Part of a small language model's weights: capped logits, a variant of Muon for these matrices.
Each number is 128 + 24 x the weight over the matrix's rms, rounded and kept within 0 to 255. Layers, rows and columns count from 0. Numbers have three digits each.

# up: layer 3 MLP up, 1792x448, rms 0.0253, rows 1696-1770, columns 112-167
# down: layer 3 MLP down (transposed), 1792x448, rms 0.015, rows 1696-1770, columns 112-167
# gate: layer 3 MLP gate, 1792x448, rms 0.0264, rows 1697-1771, columns 112-167
up1696:097135158105134095121128089163086129124149092102151080124138095115158145113143117151093113117142128128169127124136081075154176148082147084091136158124163130145100162166
down1696:103161094092145164113113178163115140127109128078147159114110130156108073135116129088103128150136124080175118090151088115097117131150113138138143104089154133116133084150
gate1697:156101147126145142113163069095116131114128118104077108127098135140128147164139109082138120096145152122170153169159168110103170125153154136146100134146126109137147111145
up1697:122097140127120169139150121103125143119098146131104138109146096117128137121121129117113103128137136093114149143166129115140118135126132156089112121143136116120180142126
down1697:148130139171094086097081124122113083075137103122089153118086140149176082152145137137086150119102128191140144108173134112114122141127116086145159113103107150108134115146
gate1698:155140116119141141144093120115112116100114151130124119132076122116139127132129131116115104140111150126133134145134107111148133131076123113112125155128078150112146125114
up1698:093155133166116135122124197134159194138149114132133128161128148130139093129129134120146144143168170135161142096168107114131133193171098111145124098090160101157185094142
down1698:138127158130196121121103128147144140132140155133108104141142100168138115131145131146130091110115133097124127106132138137150127092139100115100182129102149117156132138109
gate1699:101094150089118121140150076112160160169111133154102128101110149086120163145107141103126155152111182152160125136121085135134116144134120132104110151098129143114152139130
up1699:112078138152122137156159150135081104123125138142137127124115131117097154114136141169139126161110112129143129123106186094116067094163170119105172117128147108087101087153
down1699:082153137122093129134176156167162111118081071139112124101091147141098113128150167126131113157110102169136148111116133110071180080125130097088090138145152118158154113187
gate1700:148130108132126158166111095128154156100144132182141180145130125157118116123132136118118162091123089144110155151092113119136108148107061108114163123106162103091108125164
up1700:112123153131116091188112119128134096160124106130116138094127189144149131119111145100146143133111148098119117133110124103157172139152169138140079113151144119137132096133
down1700:103135117131177124145180133092147156127141150147149123132140123148130132168165153150075145157127149178113131119070157130114063195120100135116092138129143137125105136139
gate1701:140132104154127125124134105103131077125151156112110112126117160176091107113137134144110120104155139144170136127136141116116099106172132163110147139107149083102129108183
up1701:148130146138153151144135126117114097129132130116094169143104142121097110097148129127134149165149139076155186108119109134107092157124144140106095115111122154067142085140
down1701:143100163138138106122106078169086199113144159108162173127111112137084109165133099141156123140107121107130148149119091163101136178112157101141139115100150123144124146137
gate1702:138166138110127135152168127147158152126141114132131154068108135099116137116140146136158102113117135134176148103142138113139138134123134142104123090117101114120121088145
up1702:148115169155090083123162144143127115128158110125117145134118133152097133086141091104157075097130148127148169127169103140149139133135145112110117129126125130127113108144
down1702:109140110108098157173105126095083145053125083134154124080162148113153101120161103111106150103122079118078072112118146151140094100104091125100124109126149160144134134155
gate1703:165132132131122136122179135110099089146119118090098117120131125112139163160122129113124116123143116166149115150077119168139115156124153136155090152093119151114129144109
up1703:097145167151163159166089113128136131163098108163123108121137098166165139160084101134155078141130119083125148155115123132170147106113181137149115154146129145059165113127
down1703:161154130134112151116113090100138099138101142110114153120184134140144121092112098144141121152124111129134155150136083111126144150157149147150112143179072132114122137151
gate1704:152106114133109156117132076087107116143137114147154135132101140130100101097162129094138134119121119139144093152093133143126161133126154149106142167137151102125159111171
up1704:122182131137138132105134116133154120175176170127177147127098136092108091161149112131105162122106092148170151136114144126097078154129121158176101138135111153149151133147
down1704:097115146155130117141109091130136155084138111067119136134101095158131129089088101152122141097086128138130108128151163153164117099125127112151149122113126120071109165127
gate1705:117158143089108111145157131113119108107162135178160143117142090160119125138086140084125099123099112089090127149140137116118135118111129121167158128130110117092150102151
up1705:158168132098159118148122130122128156155137107099120107153103154140135112133106120127108112124133120143116144132154147099096092145119103110129131124112098165116125148140
down1705:086106125165146122098140147142107120129095120141173115122115102129135083106129150148148096132140157099164171160111093167124190110133093161163210094141155091142166136134
gate1706:132152144096133120088118101087117154151157115126087097107118119172129139146148083117093119124132147124126109104135108125108141153142147105150130153152135095143149115166
up1706:091089050163128110105116156123150163114124134166166147128156088119162162150107145117138159137142092106136112105155139166098111127125112081071153088112170095130150111091
down1706:115117101173111153125120111159134110094122086119162175156118076088127131075146161113126137175146117117143126132115088112124178129167142126119152105172131099117131104145
gate1707:116109115093121137091182150132190122147104099182144149134126126121134087098147139133126114157135143121109147136156161122119138115111112130125124129083125135120092144099
up1707:154160148130128107134131106093106103127157141107113158127117135115113117170078115074100124113144137117138155139138130135108114092102129151149080129147168120129219159141
down1707:115170112090056096199166101132157140115079132098139107095146119131149102145134121171111130116152144142129132120153154146127145147119129098105161122106093132136144087103
gate1708:117146181191155183111116081158155114129122075141106171122144154158095138153108119152117125139122128118145104104083131162120117163113106162138133162156187122124147126105
up1708:160119113144183125154163128108131125155125112151210147150132134132107088108135125195156058178141122149124125118122121105154099130122100137153127164104128136102059156157
down1708:111120125142135116121121107163080140161119149111141141129169064111122155106146180129089123178114151087115101148047096137100124111130140149102126137125104121137127135101
gate1709:117145122128155105147126144151135102136113160111092160121162132109166109073101181143108093142148106186159161123124132133169102168139160164121111136109171129097128128118
up1709:171118099117135120111102108157127117102164123150138128122117145162080124161077107113136107136093118099124125169137154101112157128156118141130165150077118106139171121121
down1709:136153165114149149117160136063061110134078146122146167123175130135131100139101123165141124110136124100115121108091163125143153172119122127138105134117130142089112141149
gate1710:109167099113094078125179104158113072125093151147121103133125119125168116094127165172125156116132103099108090116147126173142119122095131092128113095128139122092156172137
up1710:121157135125120109129115116099165136155150098153180141125091102117119122105148113120122157125138084131093074158117095135115131101133098167115122124094137178120142102145
down1710:126075144109153145144125144152132106165162160116124129076080088148124106123097133153099147147109102142136147105104145123103115117123068090136162167128107125150094121175
gate1711:125134126153095158162149109139141104114126144135130134081141100133150132147135122149141112134137129101128133132111097157151089162147160147155115063135115092102117097150
up1711:120109085129141088124098167119135128155115117114102129086136122132124137105163117106202107110130118105176151114152127131122118167161136148133132104143131130145135109122
down1711:168139112107108122114083165104111142116118195120135098107116130139131137124114154120129150099145145138110159138159139112138095115127146085144118096148137122110095122119
gate1712:138093121123166157144160119139119150131155116155091119134120141095155148145146135128150144116110085143138141156094115140112162133111134175189122143155137148136076089148
up1712:159139060104130121145134113125094094106129125113145123080110111111082135101109137166135098140157169113092120126151139121161102172139082116130100167119120105110159197121
down1712:118103133131129135134150140143126146140116111120139114139131136112125120123137150105148120145154134146108127134095091132159126127105170149139114096096172124106132128130
gate1713:116120115135124164190145090161149156101138161132123100100094140079122113122122162099133129114144126110133141176110150199137135140143094154126118143157112125129172086144
up1713:151148122104157117104150124167146120146155110120119120120100164113151113136146125139084127181114112125129154105120114133128106144150120124139139121125125165122130131102
down1713:155101132115104183132079147128109128131100122135141130151118117123137158148127131112166107137124103120143113126123130097088140134131143118138168133138120110141112156125
gate1714:125104134128108099100152136112119126102128119150172133119169117115138114113172101122128133137151109099123132110091150133123149121127130151101114151110090135135128145153
up1714:107176106121125068098178134139149121118135148115119109105088176122145145101102164141126078118109167123154160091176145167165085100118093139130111083146132145134078095090
down1714:119170117104104129124107141147114139115130141146126120131097125102106112111111166170141158093093107151104144119192111134110147092118108077133163147138132154149070093104
gate1715:140085155094081145105182111146158207149121133179118129138137157081121112163119130107118140111146130122119147114126128060138097121148124135127162172169112154160115157119
up1715:116106113085162128103089106109134172151098112149158107111101128145123116171171111114154152100129105126131147106104164107122133125163133104111168157115126117110134158139
down1715:116186114123123090111104149156157120129113173119139119152119092138147141112100123130158111139106190128120089135135090154151141089162113094168071121093112109163149086126
gate1716:108176163139113150127201128127129135152135130156139148125147171116079163084123113119112103117094114128166120110126139134135112095130161135142132097135151191133089124110
up1716:165118131106107123142138128122126150112152102111121115120115161130139114114100134099136148087142119160149127126134115164152161138111116131170095164148142128140130131118
down1716:128155120155139203147153153156101105135120167138108142129128139141095133163166133108120159162117107113097104141142080114085106178112136138101122125121184137176178084130
gate1717:110154130124161129148153112150173192050092106140129131096128105069144109213114140139143125131154145134134132100129115158149116118099151133085132126135133133118129093123
up1717:147117145137159110108130117124136118117100154162123163132142128122163144131088121100113125158163154120145161145134104152145131187176114124052115153134126147110109077145
down1717:202114098123110124144134065167115124106136181124142134130113117162125126116171168135115151104103148186131106099157097130088117136141172123160096160115115136127116154147
gate1718:105124114169132148118132105120127109121112081128113129141171171129148204151110116114156097076147135077138103114085099134124112160152164120125116142162069110146167121141
up1718:165169110128170101125136143117115139136145119143129146083143134122152138186111131125118127128103135085152110158153091153155121111100128095136118068107136122079162139164
down1718:157108142127117146112133121169116115126124117102111152122121102138152157137135123099115142106194091138144103099159085128141157099116109156102166118137148138148107135091
gate1719:153167168139129118130106108137128096148149131104102121128179159134134077138122106181119126141148127114139138123122144144128106119110124173158146102134132188128123139110
up1719:143159160092145148093112124133093116137181120101140128161141148135115111135127163121160121087126132126128142151149164155115126156123078171158144136114148136125116131108
down1719:105115180119140106146109147098134184135133131138120078149129154126109124126145126143127113133170152143099115112122097109097117121119130088134141119154122121105126129136
gate1720:134114140095124096159183091148114144133094135109084091190105148125123085148149137126123157173110107113147121121144107149154152137112129141102119122110083096078138098108
up1720:080119105149139142069094113104122148111126168151120151129078159113135144132137162113118135091165100117138085085117116133148083152111158148089110114123115178123135131094
down1720:169086135141135092126131152138088178120164154135099167114117092092125155102088157205119153132145141102147110121120120126094168185167143119153154098121104078123124140124
gate1721:094129113166100130126136135124114117128151137101111128152123114076105149100123130108091156097185109132146179136123109119095129086107085142114103148093149092122056119121
up1721:109096112098116120117143113125159124111134107151131125091117108123111095138126179126097178143108079172083153139127155165095101146108108180152123126092186135136102178087
down1721:122157124166143128100136102107111166163093082104133103108122135106118105111124109125110093125144097168187108140125138117109122123123082097148130189138128149148118080141
gate1722:129136117123127118102135112180124154127112099092115135146102097061175116128131171075123132137112149152115143155137159147133165101173135127133122134154143145140093139141
up1722:118143141163144113154134138149095143155158109105161139119112090118139099135155195111125140132107149145122172147150155168122108112171130134113131127125153181125118111157
down1722:184153162130127142132161161126135112135131136130099112130100162105136143131103096088131135116113124140117129159082131132120143122131111139138158128172105133137170155136
gate1723:134114157142054160117170125077148101152124131105135126130154123167164147109093166161141146139128109121096108141131118128148150132154127131133135131155148153140118113136
up1723:155157121068154115136137139155113126101156145145159126120150111109126126108169138105135187104108110193143147122104149144153122137147129147120143135142110102142127133113
down1723:103101126144121177146127158132156106122110149138133105116137143148141102155126130133148143107143119103111117142138119104132140147138135129179160098121143117118134108128
gate1724:116175115122068125129178144086145129177123158110123192123110140119104118070164157155133079094129115125151149156120107122154128149113100136138103163110106135164117092137
up1724:140149143120119123117105116091167091134167163124137114179109147134114129179140117143135145137117099104137126154154076155101172151139107095150101128141123114102131120097
down1724:121128126136125149102133068114143146158128150106109161101098156123162121167103101138125134158115148131139158144136157131091148130141125093089101078135106109130138120135
gate1725:149142140087149116155083120155147091125121093144144117150137147108117111126148158117118137159149084098152157129106098106101113121084122141156110128130116114117118140139
up1725:173135141118110165156120142126120165116095086114129193105108163156145116181146137147112135154094081093094093155159138152118137155088153163143147136132103163157068121114
down1725:123133114178116105147141112130145088134152166112153105114114078128145166095153156127117112133154151112125098134142112134109146107150122134130105173100171148120164136146
gate1726:157088120106097171142142160171150110149111148120101125107175159095179117143131137117100141145112113101115124161130112121109144128097154148082076118050088183140128115150
up1726:099147143133131112135139078111123144088124128125170114137156108100091078146127128141137090162168144160137124152104136121132156138097123120134125143142164134137084162145
down1726:153107101097118141149122173118153146108099118102163148167083086139111154110146102156118155147155162138099119154143120109131159095094109082164158147151059106117161121115
gate1727:108110108110129120136161133146090150140148131128129145159130140136113124133128143178113159097121112134088141076120140130167102136111086101174131153177157182121124104124
up1727:137105125157127130130133104080098113184155098136119105087107121151148137134128121135157137115125135155094118136090108135125139135158119099163135123119139140153143124160
down1727:145120116133102145122118133119131165101099173127118148165151118099144122144092135137112140110161120151145134128139120154126154165104112120137171125128093139087142128141
gate1728:116165142129135155094098139160117114129144109114145159113100131170133100145113082096096140131159132157183102112150109089137116168110109082134105113127104106109111115167
up1728:095165110123111149104125119123140110117114148140128151133136126145132123120144058117119121088140128158168072136124131127115111131147070129109095139116123116155100162143
down1728:104108124123138118150133090150121108156134161139117133156135129107098159125132138110138158090095156123126113139109146138144131117126147152124144154111148093145114129163
gate1729:123155180121108132150143113121084127126129131135138162149152117171156076138131182144135149156138171119114129156114133104135097193203098132178147143109134144161142131146
up1729:093143143118153138137126091132129131093106092102117139151155091130088156127185132139094094152116162071148153101096133131118111162202104118114136113145157093106140126137
down1729:113124128143114095067143131094107112137173126114139137074143119163135119175100110136113125121110133087172135130171107121200159143149163140151145141111087123145108097190
gate1730:111155167178105120138129140148128123132147124091149113115134131106137128152097128142129095078143120171111152086112107145161091150128109128150124143149159119138126130126
up1730:146139140114168146095127130081070139068109113131102126132147163147100112139125135158068139139117170131096124153133154159131181090131135109104111103143126183104126126149
down1730:114131085145111121114096103077120102154115141078152102129108096144125142127123153172099071109138122159095143117134109130154173168164148189161124118131123132146148105112
gate1731:112148112124084139154143137146104111083123151102126144121185133156117134129107098103113090111159121152138120135115122165118137095127134071154104119146119133081120125112
up1731:153149113123133135131123138081168154127127133123120143136121125160125140156146097142128146081090128140080138088091148120124084138139166177147161097111121150156154149116
down1731:093138132110111141128145160157093103136156100117136113109123138136124133147115128114130124103148141142173149126132147123118128112113125102084138144128110121134145120148
gate1732:115114123157113130133147125127123108108119129125125091157126163113147106127141129154132101126136173118121125155150171090145121148113142159146107141142171099116111138132
up1732:132144115135114127159130151101100130115121111132113075131110143160101106137118100132150108139128141124125130108114099159103154120127123194130139103132165111138110153119
down1732:107126118099129122055112090150181125099125128126133139130111145162150144144122138126142125120124144159123175154134115121124108130104112120097121108106160133131112112145
gate1733:112135090152140142146106126120127122133095138134120145119176155132105149123131167112122118135093094120140114159094129141081114144116125134127067114140107145120176151160
up1733:088124137135095132105143150140116086121126078122151091153135095129183134125124134157120127141164170133118172179109184094143135119093116139132138116123096111112125114129
down1733:151134114167097109135141123154119129115104108124095141148148154140105076105139133145118135127132115143177139125142157112138124133102127073133115096153158110134165081117
gate1734:106133132129129126125126141141132104116133126108148102127168090124127094110159123122105126148119144114109116157154141131116139162159133123163116122114142152133128142115
up1734:149118136111122106162176096099162120087158128142111148144087166135099138068108113144131144138104138137126141102136118119139138061139124170150175168115113128162125192156
down1734:143155167107111083139100158115135197167137099117119088064124155146095152126151124137087134076124145134105109186180116133131157135182140108152111173136135126119119102083
gate1735:140129125137116151124139087150141100120161155133118164121152130118152106134177109154112161136130106114158132160135142096161146138134171118124148132132130141100089151116
up1735:122151112146139122115144102100151153120133118108154105115079109124144132126161100121125118143118081105133099096138104126123146139118114128134128125130110122127082180129
down1735:144097089126131139143173182137111127067121114118138100155157132112141190118112116126146099093143120149145134115125151169164175090146124145139115148126103171125174115105
gate1736:095137099144115125115136172153136109091137139099136132116128121075099096142163140128155132104141122145113117125115090152131119144110144105155130093090124125132127104147
up1736:111113121116142117124055125188154111117132135107151123078131135085109103117139141142131128101147150097096131118138151186100124167100163137110131076106112115136135135163
down1736:117146116097126128132121123092130130102139114140133129163126119121129178095102145170098089123148117138142133160148133129148122136178143144163145103122131118131141113146
gate1737:147097165103143118111124114134134124116094156131090107110113154145137123138125112128133108128182142119155127085132110140142143121134149172134143125102123114121085148126
up1737:138124142099182104161151087104070133132109189141115146092138127140138162154125143100148140145141159112115117103150120095126115114135134131115105082089130115133117159147
down1737:112132146100135137081125094100132124105123117110146157161105140124138156121134115112125123168108167161107139118134135120122127107086122112136114145153141150107115127087
gate1738:137179051125122111124147129092136137133129129144103143150080106148087145118201079136101124160094115083142124090117118081174175080131155114124082164138123139101158108100
up1738:151140114127097133150115144123155137151140125151118110149124117140160162142146094143145158117086169095091149098134115158131165131157112116114078118119122138107128135153
down1738:152130114141131159131121139138124127137144138142117152127152128062058091138143131157131143135141100146093095165177092130135090111095108141125153152141118102121133148146
gate1739:157118177150101099119142135183123097087141160127119111121119132134190098159131164182114121112173120119043117126134178103128103109115133144102089077163114138098158116152
up1739:164113120135150117152136166182163125103161168130167146109139154146117112170129145133091105157134106148059137096143151108119156144118154151085148035123133121089123106128
down1739:124144130131169131112138125140143078130144153169154123119151111104127128155119119160137114136110094100137103128069151163124142098133139072111155111124133122135103099126
gate1740:162112087118148134117159094123166134145122106108153105111167137096084143104162108110135119109152154151119164131108131165138196112171139165135128137137128152081132131138
up1740:117165117106109161151121188122097119134184131123088168074162129146182159136087157145136115126146133135158103108180125135139136131105092079127095106135096121135134097136
down1740:122126139115129115142108118108184118161139111129135153126101114123182150160131095157171125079127152145116082137113114089094118155138151113132200109192124138132153133171
gate1741:107139130182136109152131115165145125114150117139105135160114133154143121144163123101109105117127164131091100162144151121123126132066075098103076139144097147127142120151
up1741:157169129133111138074150172130120158166098134133168153103107153080122095106139118150157098165099086140138135134129125170114139112108163108119151165075194130116153110134
down1741:118148159132144121104121126123150148149101080162077167101132121122123157109092104156144146151143128134142104154143144142149150165112126126133140118096107111111073159117
gate1742:160134127107136136157119132117151136104176188133097089109120158147139127133140093133145094120105135152145159120164111148142096112094115135172128136111183163131175124143
up1742:100126136104147112130120148122167175145140175142092114115116064131098115109096127153116135096128162117159133151108146134065141095109150109117164115085144146123129141161
down1742:109130136142092139135155144128091082133148124114134097136132144161130141143146115136112133119120141134144131121134117133150118124166111141187138123167118137116148145136
gate1743:150150154152113158137151126154148128123087158130140141169071094131143171140103088078147109158099100163113147094099128117172114106089146138150129091145103101125141131108
up1743:124132147107129055143131104115143125129131153105111090091114115120115140145117089093108091112094113174112132160110141099152134126144132179139124134175131088146095123109
down1743:153103133118130134098110119121143144169106131145155104142162109137163127165126126114131146134076119107122144130125150147114140130086156109166123144158132140147126138116
gate1744:128146135159143128114178172146172165068146144127147138101121162081095114130116089151144153127131175123134152109119151154123103094102087141105098174122107122093133118058
up1744:138125126128139133142089172147078136097107160116108141184149144129076118160156162129134079185139121149087149144146122097119097116140155136162129106103117145105131144125
down1744:149147153092160122143142125098145146144147102141142115114095103135160145162143143131157108076106136136115110136095076124149148128105124154098104131128182160091096099123
gate1745:171142080136091121117099131105101120103144178096128096174159152111113162162097094160118094137100115124100136144102139108135129113092125115187127154146095105116154132167
up1745:119096074164111112130165104104107130085095086127160082170114131099113128087115123084186155155135114107134112098139136101102147116136144133126122122156091139173095162081
down1745:151134097167120133093105070088110091144167112114096086143141083096142192135103062136132076115126042094136154112052125084090122113150129158136122130137146157113152115102
gate1746:160125126099108120113143143110154151125115151138127101145169129162125102140099130120063109141143136136159124090144162152131123091143142105123099102135098121134180088114
up1746:170175176117121099107111146108144123185144093124139161137131102100146118121149153111166115149136086142155138156077090164125141094152119118141188131149131106120141111167
down1746:111128122138151086120097134146112117153102121114086069109124128095135153127125079131112116117184118135126125169126148151115144097087125135102110123111132131117159127164
gate1747:110127111110105183139154141152163137116111163169106149174159113126146144141082125132141164178146131157150159132134131095102083122121123119127155159091138130143177116142
up1747:117159120168089153155113096130140137126138119128131147112145125146153130152174111109129164133107132154111143156102107129090100127108121117120193101077164152097116104152
down1747:107109165113146133087106172146143178124143095156124140140118191100123165120138126112108083125094150102077098151178124096126119134072087139129126123146137134159151137133
gate1748:107103130137074141109126171120122100092082131146089140136164117162101112108081130140199091128161116145181134130133151113100143145111141170174143168173160121130136122107
up1748:087135152080095132105122156117157101110119181063114106164110178139107111074158167135142093117096113107159108120146123094118166154104131162122104160133093092080126123143
down1748:145121096136102127139169100155076140159098158099092127124110114120096127158084154131186115132114103143101077078170092137133098107137138057129106152119121104121106134130
gate1749:148102142123123161140110110153095076114140145159121156151124117145159172138122112113110117144128137125152112101123129168090170163120096126150121175175117141146144138097
up1749:135172155101151096107122147126123138132143139051130133136142105111086112135105137145133151148117127130130125114149115130120098145102119157105114116063096145100122108139
down1749:135100148089136098140151130191084101114165114179133132101123108103131100112090106127117108105180167113109074143138146080132160099120110168152130127112147125133134145123
gate1750:104141184145120129122141096183126132115142143116156189116139096101148086129098122130099135125105140121154154100103119152096100125131103142151124138113108079155140108117
up1750:144145114143180153157113152120110133128104136073115129124132097142136139125160095068179115112155137165109108089152159157113137140166157145185135083152163131132122126118
down1750:148176143156143100105080126137112126113106155106124118134120133098113097156125125126098081108077146167108119137102149166120139100139105122156124113122136122174133131103
gate1751:128145127168141152122137146128102132152098071111136130140134145122140096073109158133155119188144142166109152089170139089103122091112153100122104193129113118097136088134
up1751:121129137070083134172144134083103083137099130121130165061133151137115126144144153111144113136139136128145141166122146124137124108140103122161144119150135102132107128149
down1751:154116120168130133129124143138127114145103164138119105151132126133133154134110091125149121165093157109120137120120083172125131125117125136157158119149147144110116143134
gate1752:104152083166150178147122112157112113147144118074159141118140155130131121094121116123095103134130150127124148170142136155128098126146120134150127097142123117176130125121
up1752:123113130130130159136117127132094108106128142082140117121136120145136171151112144092123068132094169135153126190138105096136163125068116121069108147143135120171118118134
down1752:114097174099113106118120134127135104138142109102161126160154140173128134098170139149143157082145087081121169100115138150104125118137153161105127105130164117142120143138
gate1753:131074173106128125114113106113137135124108134145148083165123144147128091132094102133151139112153095151095147124151102144142147136121145158102089160140135153145125118163
up1753:110146129114139129149109130123139124164168104098104154123126120125125110114120148157129158107135156140129085128114148132146115149140119163101120128118129153105116151160
down1753:123153120130155124084170112154104118121127141163140147112105122055126112107136134111109098113185148146165145144151145115106161069141159120141121138133104141153121116085
gate1754:169158114119118098139102140119160133131079119117153149142100161166139098115148158122114142144094144114144158135169115129143132139111168130123123169106141167146159164098
up1754:136112164154135121131134089129143129141150125134152104179134131186114154130169163081115155122069142112155162124122132123119144146117121105134114133135122178105127122128
down1754:149091126115108138147174104109137164146138143135112123106131122151168150158098140097178114166126140100143133143186116136158144117065119093134130132135100114141163106118
gate1755:140128113137165115109127140165156151127145184142161167112095165119128117151177131126121104160097132122133116135104116125124145121125160138154122138095105086122118119185
up1755:158090120141133124125146130131176176120166102163139130117113156137135124139113131124155097123146071151091144162121106082127146108136128107117135105095103148164110077106
down1755:131148140168108131113137106087148129104159102157184105121137138103153076139129174130073124112106141145134138127149096140106139127058178114110130130140112129128141136138
gate1756:117084117179141166135130107118106137156108088141162108145124155105093144089116117147125113132117165117146235167097133148141115128141138111078111150139096094146110141100
up1756:118092169153149147102128132141100095107115129123155121157133139153156195125130092164137156155088121092144152155120104112098166135127187156148153135100104127125134138120
down1756:158119082139127106120149109136158154167130106076128131085146126083158095118121162141122167112085132181155104102106154146162132098121149141112145105154107173107133185153
gate1757:113102102138095137147122121153110144097148131135117149151128152114128122114128102106176152070136151100092111109092120099106123156119131162103151180132093128112102153153
up1757:178085162180144063092069152122149087162125122127162159106127130140096176112160111131141149123143097197137099135086111106134119096091137124110156129149157135151128159149
down1757:125072130146150117171083175174101094128121148147125135155159093096146137110133125108118106170145147123099145125124118131122077141124151137103129125124155142178106136137
gate1758:120130183126151157119159138144128162125140134178144117140094165128151138097116098136101136123138109125130097135122115116132118124121156107128138118084151135138174109075
up1758:120108083141117101142130139093130096137126105100108130109171094123119133123142115124115126159176168107119118129160147143091098107144132157171138107181107127156119166147
down1758:135125127100127099140137148129107109145108128152088101104116129143115133140114125149125150131125148127124115127114156098096134106118117115140158145112101155127107099125
gate1759:115153146081087107123157088117141174101105128136102143111116153079113105147139095179138155109139089168117122109090170116142078150131125090126129127152148123158090147154
up1759:113157122132132119119122161112092114102148085121156150135127109117091114116112079116159136118146123133161122145162145119125123110150155142139135132126159108101132181106
down1759:186115145112092101075110128109169137099144114117130149142138147109158125112092123136097147103106133146101096125142117104149158111129126132134143165121088134098149146103
gate1760:137092096151126120151127135120126126094077082136129122147139142142119115116164135150127138119126124133117136151155115131119139102126094128105173186110138151129127126161
up1760:123106107142099102174123091141117148127132124130149154094148113119126148125131130179078089126128145109094142157168145125159145118176149151139143171135158140164112155142
down1760:113092133152073133129152097148092068134102104172110115143103116156147120136125151135116091139130134128108073121106129111124112144114110131157122126130125126103120156133
gate1761:113142123120125143170121136149098081141150095151095132128103149123129087165126101123131124128079177139152128164161071115062139114152140155107118100119147162113137102144
up1761:125151169135118149128141120143093132110140111158087121104156139146108117156086091144121146133138119088130127124169098142097151110147131185159089130114096152104162133109
down1761:131128118141178142113125127106103124182075097125150137057132097103118110127165137196099105163139155089099093139109135118098125155162093112147169090158124082120125153143
gate1762:131125102135089111108133102115136129153106078130135141132116139136164133114121118128110147123124150138132159142112090156173135127144108126117126110119107092171145127117
up1762:102144079111116109119144106122171150152093084107106110126131121119124087140080115126137127098117129084156165135158120153151133084130150135119138102090082120155178125140
down1762:145094113128148143134157096128098141094150152174131151097144101134163096127138167171142117142120107155081113116087107107120132150115112161154145119147125099093152128131
gate1763:109151148148106116132110114119122118140137136115113144087154152116118112167164087109062140117097135136143138104140174116222120130092135077123127126084138140116068203166
up1763:143131104093152143133171133126178154138165094146135110174144133118093149101150141143122152110125099123154147143155141147103109144130137178105119114129134136154113142143
down1763:094109116159116130117096140158117080179082117138139128123163128119091124139143119126143120128144139106120105111133148157172095122144113129140116111161113115116093141126
gate1764:115106157091139146166179111121134167141163114134138128104143136120158096119103118102149082129123098123135098108126140124154153107119110147128119158123084164137155108109
up1764:126153150147139110141149095114101144121138137125162112141119116111116164133105111137124154124142095101131126113111095149109141116151127135139110123181149139157099103112
down1764:147090115119143149153080110118154139185143095113139093109103123128135118156161095081136076129124148134149106117133123100159148115142157166137147127103121130116136088147
gate1765:137144093079108157109129099079095132138126148085087130109114100120119093138123111092109144101100129106104113147142137121117130147151092156124152126090155169130133105073
up1765:099104131134103115114107119145117124118137119163102139083099114130132139129115095117086102154134128123125128125107122158113153164123121093148163108108167087166086160139
down1765:129165111077119136112130152094096109139104138101100108135153140076133110142167144110180132126167109139140102099117128115101154155121139097100094129115122169126125149120
gate1766:108148113145144161145153138157158090115136111084100117145110155088147108114123150111115105141145198154138134176145151096146154138120109150114161136107134133094130111093
up1766:158158116119149124123144129127088133147188098123102122150077124104184106148136187127163121155142086107118129129148138149112111158124114188132147134099122152122102135116
down1766:099121134068125102111091120101089114093107117090109140126153118118128161176133128088114105148105105152116121133165099096134146106115166137141095150141084098125114101095
gate1767:116114121127096112126119126140157128124095102137132142116114158081114134111156130104145094159160119174123087184120157157128165136109133097146087104127113144120138117098
up1767:144139125124160138172141106111086186114140096140122114116096092188169134120095113153103149165141112129139128141102152094152131130168132080136088101112123136149122100115
down1767:138113144141114102107142143136133147161127117128134105141219112127133108125102163134148069114140127104159136118104138112184166098113100110138142094131152099118119108105
gate1768:124126138091136139128128105158128116128138136131122131095123140125107100129137150113105095128092128110149140138114121161179108113138118145133097151159094176101120129102
up1768:125138087124128115117163144166157117137142120135144160140159101123129152176109115122114122098150152134104120061148128131091090165090185148080142102129127092119100122155
down1768:108152132126122106124123084150140137084135135126128146163126140168102122145178153157124154121152110119106140118186150183139116097120099134105163103066158084126188156143
gate1769:084142142133148139127103162140120103123120138118121105120129185124124111093165095140116113135212086163079135088132149139130177130127117160115099157157113126093123166161
up1769:075103114148119128102149145116132156088135136116126107109138128127058171140131096166105095146170133161150141108150138106142158127164132159094118106113129113134153190120
down1769:159114178158103169104147134155157136149106127137103130146154155125131115147096158143147095162154088115132144143105157178094093119118088199131072080109153136168161122087
gate1770:109143108095110119149177118136097116109103122164114126169130142142120112139125116101129146109114094138097079125130159152093105154094089125098099135113120127094143098109
up1770:136136122143117153134126122145122115168121126127098127177118099164136132140155144125093156115174114077107130103108130096123139155146142156119106150144164123164075126166
down1770:135098134145129120184143152114137147128167154167180102122160126097191170155157103137120119101142147146124125141098155095126149103131151101133179082096103167099139136127
gate1771:125092104144094122110089122106115139125134081133094107109129087127092135137134080152116123130128115130154126092132136130119154132091172147099119124139109111139162115105